Part of a small language model's weights: 3 heads of 64, no biases in attention or MLP.
Each number is 128 + 32 x the weight over the matrix's rms, rounded and kept within 0 to 255. Layers, rows and columns count from 0. Numbers have three digits each.

# layer 4 attention value, 192x192, rms 0.0966, rows 72-127, columns 128-191
150126140179136119141142130127124069147096129127123092043140108182116115076108103159118164120123115148121145072128168138085150123121174158169130104096170155147095085126102118141134136128119155
137140135106127114114122116103118131104124138158122093086152086182126163141066051159121159149107176017123144124125126186174096064109167177109105186059146100109112179113131095109146166133079136
149080054083132136122108138083127155112149101111124113129170143127141145140129137060123130146119101096135000155172166099130130071175100106179106129106112130112132122122089158147153186124178118
152093125089076139134132135093142110146168173084146144084144126089112128152123149167133110110155126166147100119082170078115147082112122108073142147177117081136089131065141131118096145129147152
100090102143117111172111116074146133160158105105141133132079157102139134182184096075117076144131097081147101178131137176151153121113124105116145125127133091081134123143130146143098117100165122
117105151130116114140145090172093089135130143164154107130171120101124176112058062132128106162148139076143123124097155115106099114097153170111104105089134113150132111129095094079081149157107138
151163142092135155111143106145122151098107110152131077118103107150112164105086130123105136125051175118138150147194113190155078161143122118132132106097127131138174120189106136157120175149092129
120101158112099125128118156167145161134143080158142055063118098148137095106131102113102125119071139108137141120089162198142119161157102150108156141133134102116138127142129129150138096112140156
126111103162155164129095158127130137109161161177125070108084123090103096124130072132151119120106100075157010126155154085087190158104134141143096103096125165118145076057123130134146130149126111
138149159142113112164119150147127158100116146201089161163130105195120123122172187096117181111206148112134130147111061108131139168147146122091114098123107140153171167179137136138123068140093158
115151151075140125115095181096144144139061057107106088158143143097136155162148169101139112118096104153097049112154163143140124122111118127165141125143144121093080149115101116137153141111166119
140118149172122120089095093114146134110092158095113152123122122160125093127161107140112155139132128195107112137143154114107128142077094144128198163141121140115087079121139096117151120133110132
106103104151110115202098157108123148149113126134078109128121118110160079123169109139129107126158120105139145149106146097119163131087143112191142154126129099085130137141162114119154126095108113
159087101136115112116122131100101094144180108188063154106130120121124046108118109061145109140083112114118084171059159104035142146145094110166131124181099166167144119120152138153147114115163137
131131151119158104131156110147118124140094183103168157193130132116104148127068151154103142128136175103132192130182098138134157113110176166094124161116130105125114129106136107125123122098152101
111060147104124112134147114103124106148086155130171128135161124078110185123126141125097135168164120115125064111134126147180125103153208131143067118099097121126124144112130111097086130162104121
117108129086140169177108105168102058115142053134098128065093199182141134152103123124128143101118117084132145155167107141162141103175102086079111086058142132158136152115122151165097193145088120
137107154082068107090105100102126148095219134144067102117144157116160091091140085073129081113078122101152084148052114156192105125148117069075122155097113110207169145092120153149137116106058143
142130116111040121125139132116089091126172198114050166144127102148113118111126063127126172111134121103136179118130065039115167150118200154087172116152120115132169125135167151073114136135101126
133159091101128161181081118168096105134158122146152158129169183127133083093054071181137145111071123066119155101155137132123163093142140126173136130135115129126181141132130109124148129124133103
132173160121175128168052145082123149123107164163146132170127139156151085044160123156162119119098116140134193162074166181103135109079117097157106178136098121127106118091144104169127112155129096
119129120153105128117089117145121114144114161119127146172209173156125183131087152148104130129194089136125095097166094144168150120109138136098119097120107140139092105127110132109092146147176121
129133129159157114193134117129114125081145123097131115120088166093112120094098113176154144128126128167155043127115166098139127103073155174124084155112090108141124157178122128125108125143096108
112098127179150121123124123129125120126174121112107096147109134108136081125159120142104090137130061188124134131147139113129170161101093174187055134173076164092128088151096122087091101133118157
133077153102163141085178090139127113115104143126182122087112172154100148091102129138106146114103135113123123122167142116115149136203137130088130096087130129163157110119124132132153110139135138
138124132141153119153151109098131106139175142127209089030102156105123098112124128122103144132142201083140153095130137211173107124113158149170093134113152118070126135119112158117114141093074145
143132154089074097172139127132108218143105089132108085169099115103162147122157093123145134140091111191125111135066157147164038091122070116108099167165125137166132151188161142106172158149081128
149153113112155118199108119128119151110153108134155116158119134106147108102173094106114149098152085144091074137070168079089159120093140138146090154141133127159122142109135155167142127135126117
111127192102086113116128127149155164130193084136104089100065176102130127183189136068132061158109127157142091128127130170192052146177058145055123119112108120163112122136132150129112177111102117
130128115115055147129096130127123052102197131115043078075057082144146102167109158107132117106126150144118112185069117129150129130102118167118144120146091157161148133128111159075108143105117153
108102175127186129166096076123127137099117113115131144143133198126120138149183153100093072114184064186106119149185149132137089134139151086104098091079105110111140137147132152149120121147103153
113083157181124093075076156165139093177114165131168131110128117138108145133144150124126070135136188088137169112136133159134139142145134103129196124149161150101152093062145115084149067113194154
117098105160136114097132138129147103086169141099150100081107146121105131169196174117132060113175108121148079144186103121143138141139110125122149117126141173122144131074147126121133132145150147
146112176126116096120124110119137137105062129175128051168176059102123105119137183123096101138152154147141115091113129148173117086066170164146079141160139128075099140110099144131077143136135105
131142123096171167116149128161123116144064100136148052130113147146132160104133116157105102115111153150111171131201128136117113176172112098142076101102153150126145123158108162150128154133080143
114073118153155126121124123113118152138173158143117177134136178075123093068174132121104097161144090112107099131098153103072166111124112099166119104175146118094104107075125100111105066119180163
110142095086153122142128133121158113121074158118140116160138106141127178214136146148126144136133138146129123114225082112162125121143117181173113142088119084073115100170096129115161140152149147
112125151128125137084151147130152128152110122096142140108147082166131129106167143156161167125088146156106127104105155097072167079147129129105155126184179147115098167119124138164151087128175143
101092207126127126131111113111116134150166128148144098138104186061140085127123124080112086149155110111118018104155136174167108128170091064127134136132097122090144168109109109115124117080120159
130147164104152164144150086118140137115139107103123134183124158148113126105112114131119113117069158140138113159123110092099126185133072147119082100096088105182092158181092128131137160126072106
143095170104133103122120091144134170101148099133141083178129114085150165095154125166147086152108068170128038125097179111154138080125132152087090155156102116123099123141136107116127137125077135
098128086118088146109102125110119132107144160127178192149140177132122111168122131101149103113124152099143125138167077128171115114186072108137172144075117114106122182172138163146165123093151123
118136103081126140133164157101118170091090131081177151146087073123119186176132145137093163126125126122128059147179136087118046078108108093164189143119173104162101168116123111148154160108157102
120101137092165169108142126133133050119145087151148139077085136162109101137114127137138129124161183091115157145115142147164122110167122137075196098148133148187139160130116142132115168113129156
110117154118138113163152106164117136129110099103135095118106115123118170159103093166112105155146154182134200151143095094168149130107112192117087120163135099078123111163103105120074109152083116
129139080151098114163068127163107104131097182174129069088174140157136092073102087086137145139107190077101173128128166107055160123108136127046117134147152129198158085080132136136141126150156137
093097102133125159148150092127119131125102139123125148166166171092151128078153135144136090118132136137128162081155132071083189134180133131147046163123137137126122135204150141123139178103061143
136161145138139139161084095164140120133136115127129147192141231162118118077164134185165106124158164155094197140131115086143194090157160128027122137124101123203164176104127145170149132120123101
138107132162047141124145167151095126166182164172082144134136079177115152166108161134128107120125160137118178134094070130116113098135120135119122120124123153178169158184148154080148098135176146
157101184118183134155163098067147176118130095140208119142112120147150141126108166142130113126109157137123169158086165190134117094130083121186155180153136132169091132108094153140156195095149116
148140221147132150134151095148101142093153120102180126093117069135127103089103127160138181144138097151126098105101116148117053158084106092108192173165158143137093154088144130146162107170085127
123109084125127119143105157095140159125188139134126165146107121067135121114151178104127152092158140124153199141091139066086120109086126144095123132127120120137155098131162132131097102078117115
134150108132065121122103161107152135112062112176046175225122160126126131162170095102107171134155107138140102111182115113145104114112172184124169143080106129139097121189124119102160118133112112
118102114138129118084146149102153020137126141121163051033124106167109147141065128132148152148093190141140119153141091151147108080126077148189123108124144148114090103127063113140109170148136116
132139171084177140104106141091144115087113079119104108167049091121143113168179098102104126090097113097158091167112120135154125115159131134094194138126120135133144140122121143154140145117109143
125083131161123132126117165158155021111107100144121108056049115073092091113149053112125147154128139100143165114070127106100149122117115162168187122164132162062168155113100134121127084128123179
# layer 4 attention output (transposed), 192x192, rms 0.0919, rows 72-127, columns 128-191
088039096114128143123127062095069126135127125150118108108121151076153150113113132112116142109107129120170114147120120142121159139178156070123139138147100136149170120147123149113156126152134146
098123137133090179173141149088168149160116108125143156134125063069122106112130159164118151115129095129138160114143134128117080139049105128152135119208147107151131117112225083119159167137109182
137199097138203050125134109209136118135157138102173102132087167113095098169094167115127070140174155116123155138103119139106135158085094107074126129169161181153166085176143171080130141128114112
125180162126117107132120191118116140200139103154128152145120128149136160139129152147130131128157131131114144202142131126145174139134105148159119134128120147131157141127127128156130102206118157
144184108155190128078116141126200160113081103131130113126151135145104108170101141155150112110152128123118164094142166125164139139089117183154131149122205092102166122074146089137100131114097137
071146140138136160168160135082156159167133134101128178165158093100101135140142137141106134101125174158116131097138138135161118152073110097112118179180078160099106130146194139131177109122112164
113104113131151153158134071142118147129129123111119153164116121118131115121176136131115111173130098130178070105123120140110097122098102091073129121162089120170101097188169140104140188080150110
144135125105120177157126096163169113117079133109153152140156110125154113143199158107129128109129145121096138096103095127183152161132129115176159123116165186187136110112168171142077130173150125
138135141126176127122198137105126116127118087072188143104156117136119124108126189149125128129180138105162144122154119115153098107086128125147172176147182144113099111161125094100160120102142167
154074152138046131080129094189073143099130204117135110113135163110136113155112068084144120113096123190102133112138113102132136132203174138182102120127098145123046142077140145114118094101138102
151146099121138081133128098183100122131114219140156139090097131128141094142119159115092089136154131123173102130122110126070157175190118102148121118140115162190125134173120153139138148135102179
135089123136133114126145153160118138102155097147164125079116139135151150134078130116173146108127132107106122135142126136134157116161126127148108131097174100088174136069078115102127086112146096
158093117105093185109124154141153100144130156125142096084116120133098103113105144189132171103112125130128163130088112125165142149168144154189164099134185119158104171103128155146106113141113126
145140121143200120093118095168114106105101128105183125131142124150105160168129074135134092109113202109077180128164128164192134147144171136135151129077164177065114121111126137100091094122173088
085132129129067159168133152076115143164153113159085107109103068119160113094147147173119154155139083143148101145096140118107123129109131107147095113169069111178107148151123122121158168137090172
064219141147125133175126131119104160152169126104108123142112137122089124147110150136142135130163116170162178115130148133133130144080092114050093209186049129122161131145131142122152103174090196
131129112141172092101156115160093167056105139133127098208122158098122129128159120087098131175159133081155072093124135114111123113150162106124142121162139150180141089186168163125119179095156152
149162145167153188126144147090173128139097059095170183194175095152097149158175155141110104130108133116086147099159130195193086093110123143111112128180182160101093077147218091147063197137160100
153067201140139206140117137049102105145185063170179143069132095127099158130143108166070110138135125143145114161118135162159078065113124119171116130130113102159055174084147113099163133087072054
113115122133152155169161110103138110118169084121130088166097067135122134117169150158140105148156185099121145157083130112143113148058170109128141129159084169146088122167130144128143162073164132
111075122153116144165163152153144112120119128135154096114120061150105152091097121137138153106157117106118123171164151136070133137162184115169166114107138108074114133117126063153109097099152123
124148134124108137157172132050151152147162155144129152141169096071153124138109108107132092123122128164145112160166174113078112146082075128142078146179058112078099158112134084139170136117070122
108097126109116123138135187106103144168128117140134112120095107152083159104119168163155147119136122126124156134121131085107142121134158118099152147139100121102108112083110117120155074122126151
165114088138173125114180128087158146124110119111165134113140168163104137115088140155152184091143145096088137130133155100147101117154140174102146140069179130075112117107112117164102112120120080
111117112112130170158149094130129109083133077111104110166139134157177122132118128065155129127133150114132117094069156144128143103096119104105087155112112166145131094178097175079095139092147101
127143111147147160103082134108150172107079070077111137169117150124094110133137190184154138121148079093169164115108125104194133133079117111114184129156150102178181136121152075142120134217129128
134075105127114143116101209146220104165168141154124152138131104128127137145156146141154154141113152131076132158121118150133134157138097162109138074137133092102142101065140143163080118131169101
103093142143142098121134165148121068183174114134088062084112102167096136105112159153152109108117122134074178120119138149104136139175182139096157131142118162092111104110114130120076083126149130
170133107119177094105115184155187159125110142096167187176152178152132161164143153133126114135124136125084051122130110154143122104155060140116102113129204148107166090118139143166058135124136095
179095126142178113101142132121122171162079124155212182159152145137072157138130084154110105137139127097099098121152151139152082126153102160132136122119202139090103123101191127167122133153143098
142157106109144099092184142125099161118124085082073055128110119127125095092082177069135166126132112138164120046084134084124165121119173190072102180098198116120142100148116138117090106105115117
128155110118141147119169124080148118114103126116127169147174121087177105152112096117099159095142142125179121135122144129127123158102045123230124152123145142083119195135156129157084139199108162
177189141093192081095181121129105136116088069109116107131135161142131117096056120079115121119139107100131126106132150071126121108096067165125104147081196108092183122152128142136127132162141137
165127116109108154136146132098182136207094194140131174091132116137086072118106125168108143103117098161180150137125132104118132208140085171137139132167101085141096138124190080177153132160090188
129073094113123142095137098138145108091146145137091135153122161148114078106150155123118160147119100096141083112062118109100123141154145132093112075151063154198106082227134183139123177077150135
134161134136149141115114156135152089110123094105143098096128142181126131166104145140162138085150193128081209133087133135154164114163134147134121146091136183089146144093050157136075057181112086
160136119104106151138191090094137148134147159112101132120134124091137094101078131116107128121138086145205082097114141090080093161079105147138109114167138109166091146180128118109142154101075130
074138124133106104181124082162105088126099158156087120114112182133184120132106089070119138134150180124140142184121134145097181142188116078171129119092076154153155158124059153127138079165176175
133210067128147144122130136152170149103092129075136143143153120166142110183145173153158115167145181130175161113110110175207156170101087154089109156145177181166140115154102170181067121185149165
109134120120129113139140163147132170097112135118151118146064128175111133137163148100139118141155143093098089129131124118121140103179217164088102142086110109149152061134126123079121115035167084
087143121117121127164162207085162095175152154161131129113116121152132128114098162158156182144162158134119151123125124151101142141132104152093122164113139149128134121119109128157090115166157194
137192118091177135149159143170147154129128092074092097159119117151143110121106121130079123130138153117163124089087122121141132171069163137133091130149160136116119129147115100088099131109122129
154182152141097083136120148198132131172178093150100110090107134119152109105126184123144102153148081132157119155111139107055134129096084155089088093179117091143187110161125157097155134148116127
108154112146163086101143112155062165105078138157143122169119105104158153143174114113106122168150127072176064099138119135134143122125134066128139159124148127170181114145176134143139177159159151
144115109125121132088153137113143162117080191164141116130114136092134104118154128125098188139161129119156063094129116110135147138170149124139138116086140083196158156151169166150163151135118171
126081144154125162111197111139129087139118109087143132163154091121119112168161120085095122109140145110098130127116140149186123165136151085202142118182102167119065105151196152112098151148151105
133137136142131145090125159147154090050147098115144086126109173221069110166112136151118164107136131109055190116070112134173099126153180167092126111107097131133123103121077164139097140072117086
108093114127077124159159167099044096100137117181113077141099068181165118088105133109082159148120137093152063144118168142098112135187204099176127114132121139132048122170118104156106174122149157
117083125092128151144132096081098130187098155143139190141140132078155155142136050134082089132084185180126074158127141159154084131170114119145127129126079147095054163099155122128137134179089097
084170049147100052124077136173187158172123134145110117166139112120148147118117121156168101133097110100080112152164148160095124164117130134085125063130127131083186097154143086178120136130154155
074080110152105125127086168103150144160119101156097141140146107124126166091147114102204141151090118107108120175161134137142160079119130120053099099116100116098175094067135116162121083136156148
166177195142109153110120176126116136141160080118137130109144095199106158114133136190139125131107098133068178140147145129157098101116179187126150147104157131052069134103099072133105125088113079
158076170119128166152113173144147104130186165127128136056132137145123152148111108139113151077120128152113132141111126113089130115171132100186101100144114120102106156057096099094132112063079108
130118103132148099138142067133146184108091164135140194202135191065158129178138139084135084124141132070150077135166134109107120154093054103126110108170116135161193101187171132130166150158145126
154138120111135105119158101182129165150076121131129133111140099138127101095086141144118120154147059114145118072147144131101133125080103123137094123124227104122159112137189112128152180082160144
127073126122174136105121088130159139127071135115101158103187169151113140102115158178089130105085157095156134078125130137153140154143158121173120135097133182116122152109084132178126081148160154
# layer 4 attention query, 192x192, rms 0.103, rows 128-178, columns 128-191
107014225156110099194110136069133072111099078133158130166091080165163124187166158134130138112153175139070072096160052143122022096137138133150081135096068168133071078133172112163073079150147147
098094139125160187058100147180128109151092072146195047075126110187124198037123089179115071143088070207094194141204160120100109058150149089150102091181144156162086179197113140139147178122154117
156151081111060062180182077070145166129153129061060172195077122134146056193186196099117203124123161039073018120055082089185088182161142179104139170048067115124161101100141129136102089070146127
142106129127151135129130158108098140155141125194142121120162124144118167063106093112142118124116127112190190172117178078072150094095137070183160115168128139149105182098135175112147168118110129
117165118152134120163074071115137072046180134138095103110154118195144146140125144133120143137088153106089133093176050186146121113147116072079158123112120116116166132125138119123160112084155156
152128096149143127163137113140120156105156202152124156124125149106142123140174151073156138160180137109153101120101105174180082125141099141151144146117109092146143131152152151109124100122156136
101161119137095099160172085112117075081170116120084110169126128121111150123155090068123127123061118108121082106131090124169116118122194114130109128104112170114143089158127137155179113107126144
099177123161122119159136077155114075046164109121092089117121134113138158114126107128094134130060132107136112105155086141159111127129184153127146121092096099088137081135170120113138100129174161
210049092144129136114152185147112091123136077128140114042117060187145188111152178202166136115096087145119114127145075099068145125186137065125098126139105132084063151147106171156118158083174091
171165104105143191058167148199105188167118134159145081118134134116107129050032023117156120127076099175185152190088160082115205116166091132146151051187234156138191194112120161127158169159152104
086154128145148066190190129102138034051096160076071141083135201094137135193161159119107115108129109108110104075135108175124109165094219148090120212099056071110045057130148107123061096138112146
133148142118030100113161082127125224113149171029047135112104115114171087125164200127116163127110103074065063139074136089181119159134103195161126148071115135115157098110148123091127072079165141
150194085104202192120153105122056006164131091197096045121139162146104168108092127121173134121056120115173235185183123121086117117128116067057160125140167069108099174103141184174189135176072091
153166171156209213154160158143059109175172112197128125219063172109102140155096189048208119175130161106218155169139141119109108120174068139139116169088107058122106161111198198193158104188035078
076121141153130146148089101069172081040132127164146113149102124189161150173193102136131095133086145120139084096166079220154119090111137108142101135126095134102131109160161095129124081118104130
092142134147083138089095108115166088137161114174111114119098102193151142106077065100089095154098118149131147127184029208163117124104153104177141084099160129065174115145090106116153100146072113
154127157136103157149145161098098144116189120078092141145060166088122107156147116108152110132137099108142089100125139114128067132128123158150089132085088076128144118092159151130090119118135051
090111130172122124146130131111161135109151109106140144137097135102106123161110145124164108120144150119142064083088078129141127136094109134198033101087095112090121110156123127132128108147127140
126166092118139105140132188102106154138101216148103161111088099114122098134156137138116141120164142166132135135083164140100117105111100148169117149154140068169120140126117119123106173131070091
099172110116114104144171105166143086055148141135057100078128141167150211104155134117154143134078145125143120118172080155167096080118182132132133169099130153116190110155148170107126097103123114
121114156134106127082167086124123122195102113166120127169189116135118125082106164111130178137098127093096148112157151106065138182148108110133145094140137137176180156122080096103138124083143146
113101191143132122065097146034184144133146130120210188144112147133136129171101086161126082150182134151151114095165142169154097168125137111148108079135117121126127138132121085148114136161087176
138170122114120140186113162094124120070147144132079150140071160103168138177159098104104065139121134116137122144131105162186085080103155148096119168131104099112119089130180159118121086127123108
122117108168130128118114145152120074132135145147156162134171084140113184177156139149114175144114131140146166106134142085141097173182178202131121103151158168091088173097158105166120065183146170
152136133116122122157150118070120135109155155136151169103132188135066129139099154120101122148121162146137101130149109129150090105064100077107164105105138127147126123158148138126153162096183109
112172123105123133147180101187105152123153117148080087153082150091086150135102146115199144120116164126156064104128088104119133142114145153116131147014150121147174135160104165094137100126116085
088109085157124140149124165130174098132104098110135090174128138134096047171112141111165139155134162117129079158130117075137175179108117130175087080163150178131136169155111095206143143181106147
111111080106099142151076176143113110090177095116102126138107183089095126111155136135107063119151156202094122140122070149131163093081118101119073126106127067072095128122092135137137170145120101
145114088113108121141123096174127101181124129161122115124164114120096155080157166153166192111171135120138167154150133088071131120103116124127143155128183127175119139102061136094143191132154115
120098155064088135160103115097126114096122175149118160109175107172160170095122106110091097119090143104139144116132098175155131076118098079067203131094085109094126119132113143112142095086193125
116102125136147133131084200116160162192098102134206195126092088113117094146119175144111151118179110170114155153098189130125137171147077162181100114190114126123114148093107118163102183162099150
107129070146136148179144158124129149142147109132191164135114106098090056185151148096149115106164130146138059151067125086132156112111094145165103157151097127128091093151168124123083129118078136
167074192124137133165135094114082173145151116125124139108176118118128142090096114103151137129160127107122172116131182145105142120105113087106166135082141089154114138070090124087133154074161143
114134135131142119126151135160083088120128082151133089105211118114108177108105173123105148143086135144135128148122181096101179130145147138096171166125150138131106110127095120098079171108173161
149108131111138133139096119096152132175142157140156073130147110118111093122167129112136139164129176134130075077129127086076181135108106109141172131151143124108158167138070133154127167127164106
147139209143122150123096077088064146164136157126112081081158120117106122054157086115119138145122132103118162121082166141065158091110092067095173143092143078152088145130115127119121152118192159
157150121103118161135128175164139164111141161109119105104075167086098070159168103141113128116127156174152103134086138101151141125099129173147119140104114093086063132138157154116073139163126097
135082157165121093073120161135106173176141126116162127117136096110087082111118172133118144112144101144120126149090166096081105183147064149189086127135118111171141157123074109109106162148102131
096113106092154093123133185096096190106117129139070178183107158075144090098087105159117092110165121131107190167090214135086131146102097095131127103127113115190079146133136151122135155139089096
159057161083123100114173124078100164137148156128116131152167089156087135105113121110140138150139081058113125110090126178144095097120096095168120117083090093156177132121089147098148133051114108
119132125131116140062123132085095097162063163106112139127133120114140121070080154118123162136110133155126168159133180108088146139140110129138134121182129135183152145131143089166116134136148170
161191113119103132117139137148122082157124160084092124048120142107129157135176159148088139113124080182156132112145110110141096135110145167134163181131152145157168107122118143167088132108178118
117129118141142102155150122168156115117112068182175055104195087160169149170150122138133109144094132142124178170109160155159180158156170161097141118159175200166105115120105123164140144133102123
141125099083121170077135147156108088092174160095092104135092155175137165121129129170126122142072096109138109157189117062175094071097123187135148141126132121097125149147127146093173071161164086
124089118139123115066104142139162147175072120155194143095141135122125107126125131169136122122106112152122178173081178119106183153158109126108146113184168159146092113157103118132102147161145141
114134140144118154129115153078176132136091099073190191112142111116150056132153129140093119113216124199122145185092126148158139112082078127096087123197105144132087125139132127201137111156074107
119051096181153107154156114117138119101088111190172140124102057203129147201091098163166146142157163116119096128134124140162105176136105148145087063101123149135109165122102149132160102119113112
115197150165123165102134152091196109163124125065113104097163146144125080161172157123100103128155126117100093118139132215118144102109135091111126120157108087158164100090127112225139149108107097
110141178113150132100138134162126203176116085126184143085106161109133114172129145157171073098192159153123159111097184186108150131162097130080089162083106106201085148123131140062139211086090093
152087143109100114138176074128134148125184096122140105117134118152152180135119103114147108144061092086138105085119081144207100143124150125149163109076120154044151121120128167133208098086174136
094161119079149132081101106145146131141162134103097126149123133123124173102110149150086117119117069129127109082185114136123113137157148112119120091133096166171156129141078113131167125133129098
# layer 4 attention key, 192x192, rms 0.0995, rows 128-178, columns 128-191
156162165063152069194064098123183114161203134158100081119093150085117096132094135120051063094189082146139107124191152130073153153162146100114187107165106123110088097166151083130151130037196136
124120127163115191103145109129106113077109130156094115121117120136128147158194104110178166126099152159164140091116119180142122119132149133149114154100108123158145114040141161127147103148145092
094120153019162074228072138104172151112097105115197149197093097107174051184135244184017091091145070167151031244133096168087160132116074175120079052188102070081019091137133061130132230049140140
130114183102125181090121175132128169189157164181115114118140149158090094129101157142171111118162135096117177105139119140158100184117151088118161150095146112177158130132119152195150123154149123
159163094150124123167165094131113108037142111112135136117135082149140163163133090129136104190118140135159142142154125124104129090116155093107128140137107127091105129151175152096178141132116147
206092127184147148209178140124105104078078093121157113124134046108034161156171108133119104218171123129200099155112148090111142122097143130071158133143072146087120108148141200113180144164144063
127206116154197127190093140085130091112051113135132098127058130141132144154105127178112082099127169159163078068178096157109167061100148103073107187124101084142122141114160115123140173072086111
112158117120146130141169148086122160136136116146060125093092162177131137147131115134084119148064140126158085082189080164095125093113189151077146236135130103109123100119139069164146135099089092
070156149113217076205123093072134086130086137133137113124158166100150086134107133206159069110136080163112111087089127085132169064101118145108124063059079143118084103146153094090073210130197089
161110122197054150010165214186081133157179110172134156105110146130100228071133076105203160105177170100129217116121104143151070139117115086081142170127143154243206182088117183173143000161065104
139155079110120157224079105073141143031139119085112115132144109124175108163167160102071115162069160146161053154167131137147150067125129140113136126102173126102053058129108075059138181125134134
132108159113158054203095118137159124138155118096186147186102117122143054183113160126056118114182124125104056192120109134139196103146086187062148052168097119083048078143102066113122254032133155
160097129142097186073163156145110178182149165128079123090109115115053151158136081150211112188122127098165145045159070106162101150089170074136169169102092120177184114162207190201200064146161052
135189112124165111107100161109085122140147137162075107163103156122073099128132140171153086105139103103123145109145152109109121135090145153144106183117112106150171136150189107173126110118122042
092172104066145087174135079089148108143099093146140083089121166166146174148144097179139098128071126161141103117141134119055070102088137113132142177130129060060125134093142097088146143074145107
115155083120149131104075161139099072143114093171133099094154189127144141120106021182120126149078119103136110096120155144195104118144092141104115198116095131070166141065098138138153148099065134
151132128094125131148113113124136156102166128117110125147110145062151145144122137150098102107115107088151128124106149112143104111080105183112138143107077090111126137112125116086147174095090124
096241126085168071129164094128145099132058132168061106148155100141119116121102144126175099090204139177141132122081144130121090138061131184114169137169161067055137129096123104081124174105150064
100017132121132137123177106129102114151161148132157114180134173086118073139155140122127104105161115136125151098070142094166126209170119157160114111121088156071112107149143159073126117145141174
168130103123158127162144100080130170123143132147140071138164143091118078148133153084092107133127114124129101105158107116119207121093144124104124142166084116088123105078162102084108151134163152
180140132147143129121087177217117098117112111097166146079113103120110138114109140073104122162159117149118081119176098114193134082145095127094153094137159187166110162134120163124141168138120166
042175160081143116149059149154132088129131124170126110112080199172158146112130102137132117085111114123113159154125156176138101098165083132171092124113118117154142147135125132102184121084118109
100093084138154123165129140089133148162131156142130098120144195133135116173139101168139093093073131092137109099125136163057100139117151146118108154090137090077129103089134117123151131116116123
116136123113112194139126063127102100179159122061096090130116138140132087115156111163109117167063116116150161133074129118103100106161139108127142202079081137121130107155158140169151115129142102
077132177097195155176142141153153142099133111121109159166117157090130122119135104062092052136142125124111114108133143154137123082135084086062108155103118068140109141158083061117133167089070150
157104118085155141134098096107125204127141176100125156171185139089158099101073132133099081123160152135134147106088140097200165169059128141120175070126116132105142159091133070085143136132115162
092156139173077121116104140171169119121085120144094109111144051189159111124171178119169157111156133155099110177131146108107129142126126151174168097167160200119167141102130131144087134124157156
093047112078134156099150121105140102096093161105162168125124133124097125090109040120110102125143159143141119125098132131122050142145158127146158101160135040123162100136162181105086153156099154
139040134128137160146131101172108136115122114077172172155146077077132112132147117050110169192164149149160105177135138088188147146163103133165151080174103152131098086135141150104086106145157153
108139150123161112117169182126126142126157060135152175137109170114103162111131094134072091098113114099108128123162167154084129117153139078085155167126128133131092142100105142128187134104074125
128119147126107124111090117178133067117118123165102077141134136171114107129132134129140182118172069139115148204105133094121060124139075132185080075150157130126128153163096158132097092164131092
109197167123086058153127092113153091127129126180073103164141121156130120148136136152138110103147144112158116120103117118074092128091146186110064088191144061100147132120129111128091149108137082
122106189110136160113161165154140125086138136121179206113116115090103189092098097105091145118124090112093132174200148102162097097137115104097116094114135166168112186175114147118127144116127162
148029132154144160134091101135136152122099135085125163144115101195131122098169138112119146173103130113132099180140061161163156135166149084177179151133132162138143123130113136130088083141126150
149013075139134186128105116180113139079144122072169191138136107053149110110104126096128158144187148128172108134087142099132099170180070077203157140164126208105146124100120123051115171147104141
138131132093109168103121142133123181115213121133161163106115157079119167126087105096145157145132122112164153098155122151142100104173148094127141122076157150162144126165092125123130138117138139
127068118106094144155156073106077165141157161122130116184175120100117095149117118120122131114160155098166143148081158139077133133106147113168149143113133110085134094125146090131127148133124103
178092132114166137127128145188155021094119118153140079133160059101089101141088137103146163123138131137155141192160146141154137123140092156130099101116124155091114119134075160111101154160159122
151090173164095147114070156153090093138128161143141119104142142131134092101117194121128143148173125078076156085109085154155124129170144181155124083093104155147148136175125150096123129133149210
146116138139147103163084179163153108113157080152205146142098109092122179115106145117146121104115130139138117130123104099150104116101100114139117079133109154122143169121082165080166182076091128
114118172178100154126137153170120147157198138125082102139098139147121090118093164119118136124164136131055124106112092095181139103190152134126174156056140142189169100192140132205133098117124137
131102152105131167160127077112130145112107103143098097169155155042122063148145127162126153132104151091152102148124175103131159150132094101152122189073053104108111081149147097148099140084134110
125127116158076149118128090116134149121063131136182101135161079137142122107169119138143143149097120164092140181094054163071152142178153100135136105123164148114116156110120112174130086188154146
133156110196138119146143186097083184164179124142105149131086131171143135129134137084132144127140178112114124115087191121112165081121158169120148158144111104115151128101151071142205120114088105
115139152110103125127112141113094155141109130126133107120126114180138132106130112106174140131128140116115165159090135166136140110133141085146179097086138133106153145155122156194123079163145127
073117194118104152112086179114140087178115092201108079123133138130131100179167100145160125077182077161118146134093160125106046171157100145222131096131157112120141104119124137213112140113146162
103219132148133102075083126165178105144068077198154090123094089212155160112150115101135136158100105138126174163121127096111133068119145157141073089145160136108162243103131148102142090108137082
082104107085151166069160159153151095103118097207142118101125193050134096191161115193156115089135126120145147110155193117100127191178108131148089160130111113098135122070107130100071194132163166
132056144105132053077109117156109102081123137152157133167164158086101170137101181104128126106175107123131198148118101145110133112094126156150129051145163152152092167122128144113172090163168105
133238106162111112157072138141139121128099093133136130104118099140140216151100092134100119141156112125185101144090136143102091073094141128094154159113130088127127160111097088109180175081062051
181180098148156120130143116104131123152153107146093132119089144119176105133107137128126168084121109173107124079174113158147120125100115123135088144148130132149143091121140117126140124123123130